{"n_layer": 11, "n_head": 5, "rope_fraction": 0.25, "attn_scale": 0.125, "init": "uniform", "init_std_o": 0.0, "init_std_up": 0.0105, "optimizer": "ademamix", "lr_head": 0.00298, "schedule": "wsd", "decay_fraction": 0.515, "seq_len": 1024, "doc_mask": true}
Each number is 128 + 24 x the weight over its row's rms, rounded and kept within 0 to 255. Layers, rows and columns count from 0. The size above them is the row's rms in percent of the matrix's.

# layer 2 MLP down (transposed), 2560x640, rms 0.00855, rows 1779-1791, columns 128-255
size [ 35  36  36  36  34  35  35  31 375  33  34  31  33]
[[102 147 101 130  79 125 123 118 125 128 169 134 145 127 158 125  80 137 149 149 132 123 144  88 137 119 154 119 110 149 136  73 145  98 108 176 115 131 106 124 135 142 156 120 130 125 120 136 123 102  98 167 137 106 123 104 128 140 105 146 118 129 151 137 142 128 111 123 131 169  91 113 135 140  91 116 120 123 100  96 124 122 163 119 108 146  76 175 152 105 174 134 147 145 138 172 175 143 115 123 129 137 164 105 122 141 125 140 146  94 151 154 130  55 114 110 158 132 144 136 140  81 124 126 144 116 103 128]
 [150 207  90 115 133 130 175  96 155 124 129 181 154 142 138 117 143 175 143 117 102 154 145 100 137 138 112 107 137 166 157 101 168 120 103 165  98 140 124 124 120 131 164 156  87 120 134 148 146 134 136  95 157 108 144 134 169 135 150 167  85 146 146 144  91 132 105 168 113 121 138 122 106 127 112 134 137 130 143 165 125 138 105 100 149 148  89 121 129 143 102 121 161 117 111 123 152 136  99 146 141 134  87 129 111 172 159 128 169 133 152 164 116 124 140 123 140 148 128 131 117 131 135 112 153 138 179 124]
 [123  98 164  98 125 132  90 105 126 108 112 117 151 146 145  84 144 121 115 146 111 106 155 144 127 148 123 139 117  84 111 122 141 119  93 142 139 133 110 133 150 119 155 141  74 104 149 121 136 109 131 136  91 110 112 126 108  95 137 103 120 132 155 120 105 110 127  86 120  85 100 144  96 120 122 147 137 154 132 112 116 106 128 174 177 108 147 128 149 137 107 110 126 156  80  77 120 143 172 127 130 112 118 135  91 134 168 131 134 134 185 122 134 127 111 105 144 171 175 111 146 160 131 148 146 146 135 119]
 [154  83 120 115 102 124 173 133 138 174 125 115 131 104  92 133 168 114 130 117  99 155 178 138 141  70 155 118 102 130 101 155 157 149 123 138 116 106 111 120 142  77  92 103 136 111 143 129 126 144  86 129 151 178 102 139  94 105 104 110 162 117 181 138 144 127 140 116 102 102 157 133 131  97 159 153 121 137 117 140 155 135 121 128 136 111 153  87 161 127 108 118 117 114 155  98 100 139 158 163 140 114 116 115 125 139 121 122 139 122  81 139 122 122 139  92 129 119 121 127 142 163 100 180 138 161 128 133]
 [ 83  93 109 117  99 101 130 150 109 146 126 172 122 182 145 161 135 114 125 120 109 117 168  98 117 104 149 126 112 143  76 163 118  89 140 113 109 128 121 110 126 131 100 124 156  92 157 118  93 126 147 115 120  88 111 163 166  81 112 153 145 112 131  71 162 110 103 105 124 129 143 106 181  97 129 127 112 153 140 143 174 128 139 160  92 111 109 126 163  93 127  98  90  98 119 136 139 102 168 114 132 181 140 167 105 131 120 141 108 108 155 164 123  85 135 164 142 126 121 148 130 109 111 169 109  98 110 107]
 [133 209 159 109 134 122 153 114 127 136 145 147 143 159 126 148 150 115 119 120 110 141 129 133 104 129 129 103 150 137 160 167 123 110 133 121 135 140 108  97 110 156 159 144  97 106  94 154 119 142 113 123 140 137 125  89  96 144 117 142 144 126 172 152 126 105 117 115 132 163 154 126 104 148 148 144 144 136 118 143 121 114 119 179 135 159  92 123 135 154 123 108  97 103 108 167 140 139 106 100 113 105 104 142  96 112 139 111 172 104 128 113 108 164 133 130 158 140 151 150 145 113 130 108 144 103 124 132]
 [149 148 121  75  95 132 125 148 161 112 122 113 161 136 162 124 120 162 123 139 124 133 137 136 138 156 154 105 149 132 134 111 113 146 122 133 127 133 117 120 116 128 135 118 135  78 142 123 134  99 132 148 143 156 135 123  85 127 136 130 104 104 119 163 135 192 125 105  98 110 132 150 133 134 152 148 135 135 116 144  93 107 121 146 175 138 101  86 142 152 154 140 162 139 151 118 121 148 146 129 103  98 143  74 102 162 129 116 170 116 154 143  94 134 110  81  73 106 130 127 130 150 111 134 144 123 137 136]
 [177 123 139 109  79 104  83 146 119  79 160 153 123 106 131 164 150 134 123 115 140 138 154 131 162 132 111 127 145 108 134 132 100 144 109 141 112 135 100 110 136 139 149 128  89  99 113 105 151 131 105 105 134 133 115 121 124 131 129 174 127 159 114 144  90 105 137 150 108 113 187 160 134 119 132 146 156 137 110 118 128 132 109 141 161 114 100 130 103 161 121 105 111  72 166 152 140 128 117 178 127 101  87  98 108 136 167  98 141 155 117 116 103 124 179 200 142 118 107 144 105 144 129 145 123 149 143 153]
 [139 104 116 122 117 130 154 116 129 143 156  85 154 140 123 117 159 154 162  49 138 166 111 159 125 165 123 162 123 129 160 180 137  95 110 104 143 192 118 146 128 107 135 187 120 117  96 151 153 152 136 109 136 140 121 126 114 158 120 150 122 160 145 104 128 145 136 137 130 130 123 105 111 119 152  90 159 118 129 114 154 144 119 162 143 120 137 142 125 132 137 135 140 123 115 103 102 114 116 140 129  86  83  78 108 127 128 145 155 159  84 127  84 114 118 120 113 130 134 130 101 169 145  88 148 134 189 113]
 [165 142 123 127 163 111 105  97 101 127  86 119 136 145 112 133 125 178 105 113 172 137 110 118  90 140 115 155 114 151 115 112 125 155 157 109 142 141 135 105 108  95 113 129 161 104 104 167 108 141 139 141 140  90 146 131 139  99 139  88 153 127  95 119 111 143 154 140 163  87 150 109 162 163 123  95 120 182 152 157 151 114 138 152 162 154 143 106 111 143 153 139 116 180 123 137 108 140 117 128 112 104 154 139 142 140 133  80 128 148 138 125 117 150 117 164 127 123 160 120 156 115 171 103 126 155 150 104]
 [143 139  87 102  84 114  85 113 124  91 109 124 126 145  94 149 143 129 130 133 143 107 103 110 147 130 130 152  99 100 140 124 138  89 107 116  99 174  63 106 156 145 122 121 135 127  93 145 121 140 138 131 125 117 150  86 147 125 149 172 112 135 162 103 137 133 151 157 155 143  89 140 169 136 104 119 120 177 130  92 104 166 155 131 136 159  92 143 138  95 118 117 159 100 131 163 115 154 152 147  88 143 136 160 118 134 138 113 108 112  99 110 144 110 117 120 124 131  95 143 126 103 182 144 111 150 125 149]
 [168  94 159  92 145 137 130 131 126 114 134 113 174 113 163 136 131 122 106 147 169 127 135  56 121 134 143 119 114 132 102 139 109 131 121 106 129 115 129 124 114 106 152 147 142  84 112 151 148 152 165 136 114 122 122 116 102 145 144 132 124 112 109 180 180 156 102  74 113 115 163 159 166 125 133 153 163 119 125 142 141 130 163 165 138 131 105 113  84 139 183 128  98 132 107 127 110  87 147 151 164 108 105 144 133 136 141 102 138 141 116 117 119  78 196 106 153 104 119 125 162 163 151  90 140 112  74  97]
 [120 142 138 135 136 147 131 126 154  75 137 122 155 137 156 173 115  93  95 133 105 135 134 149 130 127 136 108  94 129 118 145 125 112 143 111 143 160 142  88 134 133 127 176 111 132 121 139 132 165 156 118 115 106 195 152  73 152 111 154 152 119 133 141 111 163 100 154 138 118 146 114  76 158 100 108 149 117 134 153 130 164 170 159 126  99 100 122 134 125 119 144 155 125 134 151 134 153 161  96 139 105 137 168 132  91 132  90 138 133 138 106 102 142 136 123  94 161 137 136 163 143 147  76 122 141 117 146]]
# layer 2 MLP up, 2560x640, rms 0.0119, rows 1780-1791, columns 128-255
size [ 39  41  42  34  43  37  37 382  38  40  33  37]
[[ 79 105 141 143  73 112 111 141  91 130 130 132 124 110 105 148 126 141 195 140  73 116 105 148 125 120 134 129 127 120 120 149 103 116 154 126 172 130 121 138 124 127 117  92 158 130 110 118 125 142 114 158 146 127 145 122 137  99 134  60  91 138 120 138 104 150 203 108 192 132 128  91  96 123 107 119 114 166 116  98 117 140 145 117 161  85 105 164 107 118 105 131 144 105 149 164 128 126 157 148 115 120 114 150  63 113 133 219 131 156  85 119  96 107 178 107 109 147 164 108 164 114 137 125  80 130  93 133]
 [ 92  70 144 150  64  35 116  97 112 136 129 163 146  66 149 129 158 141 148 146 126 109 117 167 136  92 136 106 115 140 166 165 121 101 125 134 154 112 155 104 137 137 117 135 158 162  82 127 101 130 107 130 175 138 114  93 152 114 137 133  92 129 131  90  97 122  87 131 126 113 148 151 110 142 127 136 148 118 101 120 116 150 119 148 115 130 110 121 110 140  99 129 103 146 128 163 102 162 125  96 146 114 134 133 119 118 141  74 144 143 125 123 147 139  79 163  98 135 127 122 178 151 114 133  94 155 119 172]
 [106 147 141 141 126 143 118 106 141 138 136 120 150 124 140 151 119 127 129  91 110 138 145 115  91 186 104 129 133 113 123 103 132 155 115 127 108 141 124  96 138 123 165 115 116 110 102 126 127 124 121 108 126 130 156 132 158 102 129 161 153 111 149 148 165 131 108 103 134  94 130  93 111 120 148 128 140 127 124 138 125 124 163 106 101 148  93 108 123 104 120 120 126 117 109 109 118  87 154 135 136 118 149 122 122 138 113 102 117 106 127 110 121  95 138 166 185 135 116 131 132 107 144 151 110 142  85  99]
 [120 158 136 100  76 114 134 135  79 100 146  95 126  92  91 128 121  99  94 168 144 131 153 124 110 115 118 124 149  89  95  87  86 118  96 113  77 129 100 125 112 115 123 127 104 136 117 154 152 146 141 130 130 133 134 126  89 166 176 146  93 170 125 120  99 125 101 126 110 132 117  93  77 150 109  78 108  91 150 160 156 133 118 151 159 165 136  88 124 107 133 134 139 133 114 132 128 122 143 138 114 124  73 129 110 150 148 112 135 144 137 143 105 169 166 142 208 130 138 146 134 137 123 153 136 114 131 137]
 [141 114 110 146 142 100 120 109  57 120 126 156 155 156  88 146 100 137 138 157  70 145 136 122 104  73 130 119 125 152 133 106 127 147 126  96  68 102 163 140 128 100 114 111 159 121 151 122 157 105 126 116 142 121 127 123 104 141  77 133 107 133 140 174 146 123 110 105 124 135 160 113 110  98 119 132 153 174 139 133 135 131 169 123 159 133 171 141 129  76 136 145 124 108 127  97 117 115  98 121 125 111 152 123  98 131 150 137 110 156 120 102 147 103 158 112  15 130 103 168 236 128 180 170 127 127 110  74]
 [102 142 152 124 143  88 107 114 155 155 104 145 160 122 129 128 132 155 167 102 123 144 169 127 146 136 145 133 122 123 134 145 133 133 128 152 106 137 126 137 129 101 144 158 169 109 138 130 115 141 126 105 125 130 117 121 148 116 106 151 127  93 130 160 163 122 184 156 199 115 146 113 122 127 115  93  92 126 120  98 108 146 110 135 156 116 121 125 134 133 132 110 131 106  91 122 158 151 102 154 135 121 162 131  94  95 121  54 127  98 134 123 134 107 138 132  98 131 114 128 136 137 164 138 137 107 115 133]
 [136 118 103 124 140 151 139 150 143 151  73 155 116 157 144 108 101 102  70 154 120 144 131 112  59 147 133  94 111 123 113  98 123 128 150 150 117 110 160 133 139 159 131 114 156 131 155 120 102 144 132 159 105 123 133  68 138 133  97  97 123 110  70 154 159 155 129 124 127 104 101 129 130 118 122 104 146 128 134 131 123 115 175 126 130 125 174 164 150 117 114 128 129 131 118 133 133 142 138 162 120 134 148  98  69 115 121 179 126 113 108 119 105 137 104  93 128  99 121 116  63 127 121 126 148 111  85  90]
 [145 111 146 122  83 167 125 123 124 131 141 141 134  92 142 105 113 103 132 103 104 144 159 165 135 148  91 112 165 119 129  80 149 133 109 139 153 109 133  94 103  92  88 171 137 120 148 127 126 151 134 204 111 178 129 170  66 193  99 112  81 102  87 100 139 160 156 146 146 187 100  97 141 113 112 127 155 114 109 138 140 123 133 135 128 125 156 123 150 130 164 109  84 132  98 111 131 153  97 142  97 124 132 120  97 115 141 160 123 135 110 143 139 115 126 144 140 109 118 135 129 152 169 100 110 108 117 118]
 [128 113 154 112 189 109 145 130 124 125 110 138  88 143  96 140 115 145 171 146  90 140 163 106 184  54 133 122 104 140 112  97 140 118 108 155  89 116 147 148 145 140 102 108 112 134 119 132 123 114 107 127 133 132  93 162 106 152  80 132 123 132  62 131 125 108 131 108 131 194 126 140 104  74 143 144  71 152  87 141 152 130 117  73 104 131 144 121 133 148 124 104 118 136 152 121 134 120 149 130 139 117 113 111 137 149 109 114  89 180 137 110 106 146  98 112  92 132 122 106 184 116 110 142 149 118 110 158]
 [ 82 147 127 142 117 159 148 137 105 119  92  93  97 172 118 135 123 105  94 114 141 145 169 138 120 184 143 169 179 143 109 112 132 134 171  97 126 134 114 125 102 128 109 155  94 135 106 146 113 137 139 113 129 120 102 120 120 120 137 111 166 114 127 123 119  93  51 126 110 129 148 146 174 152 120 130 109 164 138 172 149 129 117  94 146 122 176 161 114 149 113 103  84 144  90 107 158 122 112 124 155 133 126 127 108 137 144 154 151 140 134 160 147 176 109 137 121 152 125 152  83 112 148 125 133 108 107  63]
 [108 109 125 134  61 116 130 110 155 117 155 123 124  86 129 123 171 150 129  97  97 111 121 121 116 112  96 105 101 113 151  76 165  99 120 169 133 123 129  93 118 135 132 111 156 127 122 105 119 115  84 101 158 133 125 118 131  94 121 155  96 141 128 137 115 109 153 175 119 102 135  76 106 106 107  94  61 124 134  59 104 115  98 119 113 138 166 158 129 133 129 132 105 101 129 128 123 147 139 137 131 106 137 104 132 106 112 109 155 104 127  97 141 151 169 114 135  98 139  90 168 135 113 144 150 112 134 150]
 [113 103 129 129 187 125 113 123 163 128 124 111 113 119 128 151 149 112 168  81 142 127 120 127 122  94 126 137 118 157 134 121 147 119 109 150 107 169 111 167 112  98 134 128 127 155 143 117 105 132 121 104 141 138  67 142 167 136  97 166 129 158 145  82 117 135 148 141 132 176 138 142 146  89 163 128 110 148  82 109 143 149  98  87 138 128 163 126 103 128 147 102 129 132  96 140 125 142 151 128 176 124 148 101 153 109 158 141 122 119 114  94 109 128 160 143 155 134 137  71 138 151 147 137 117 113 129 163]]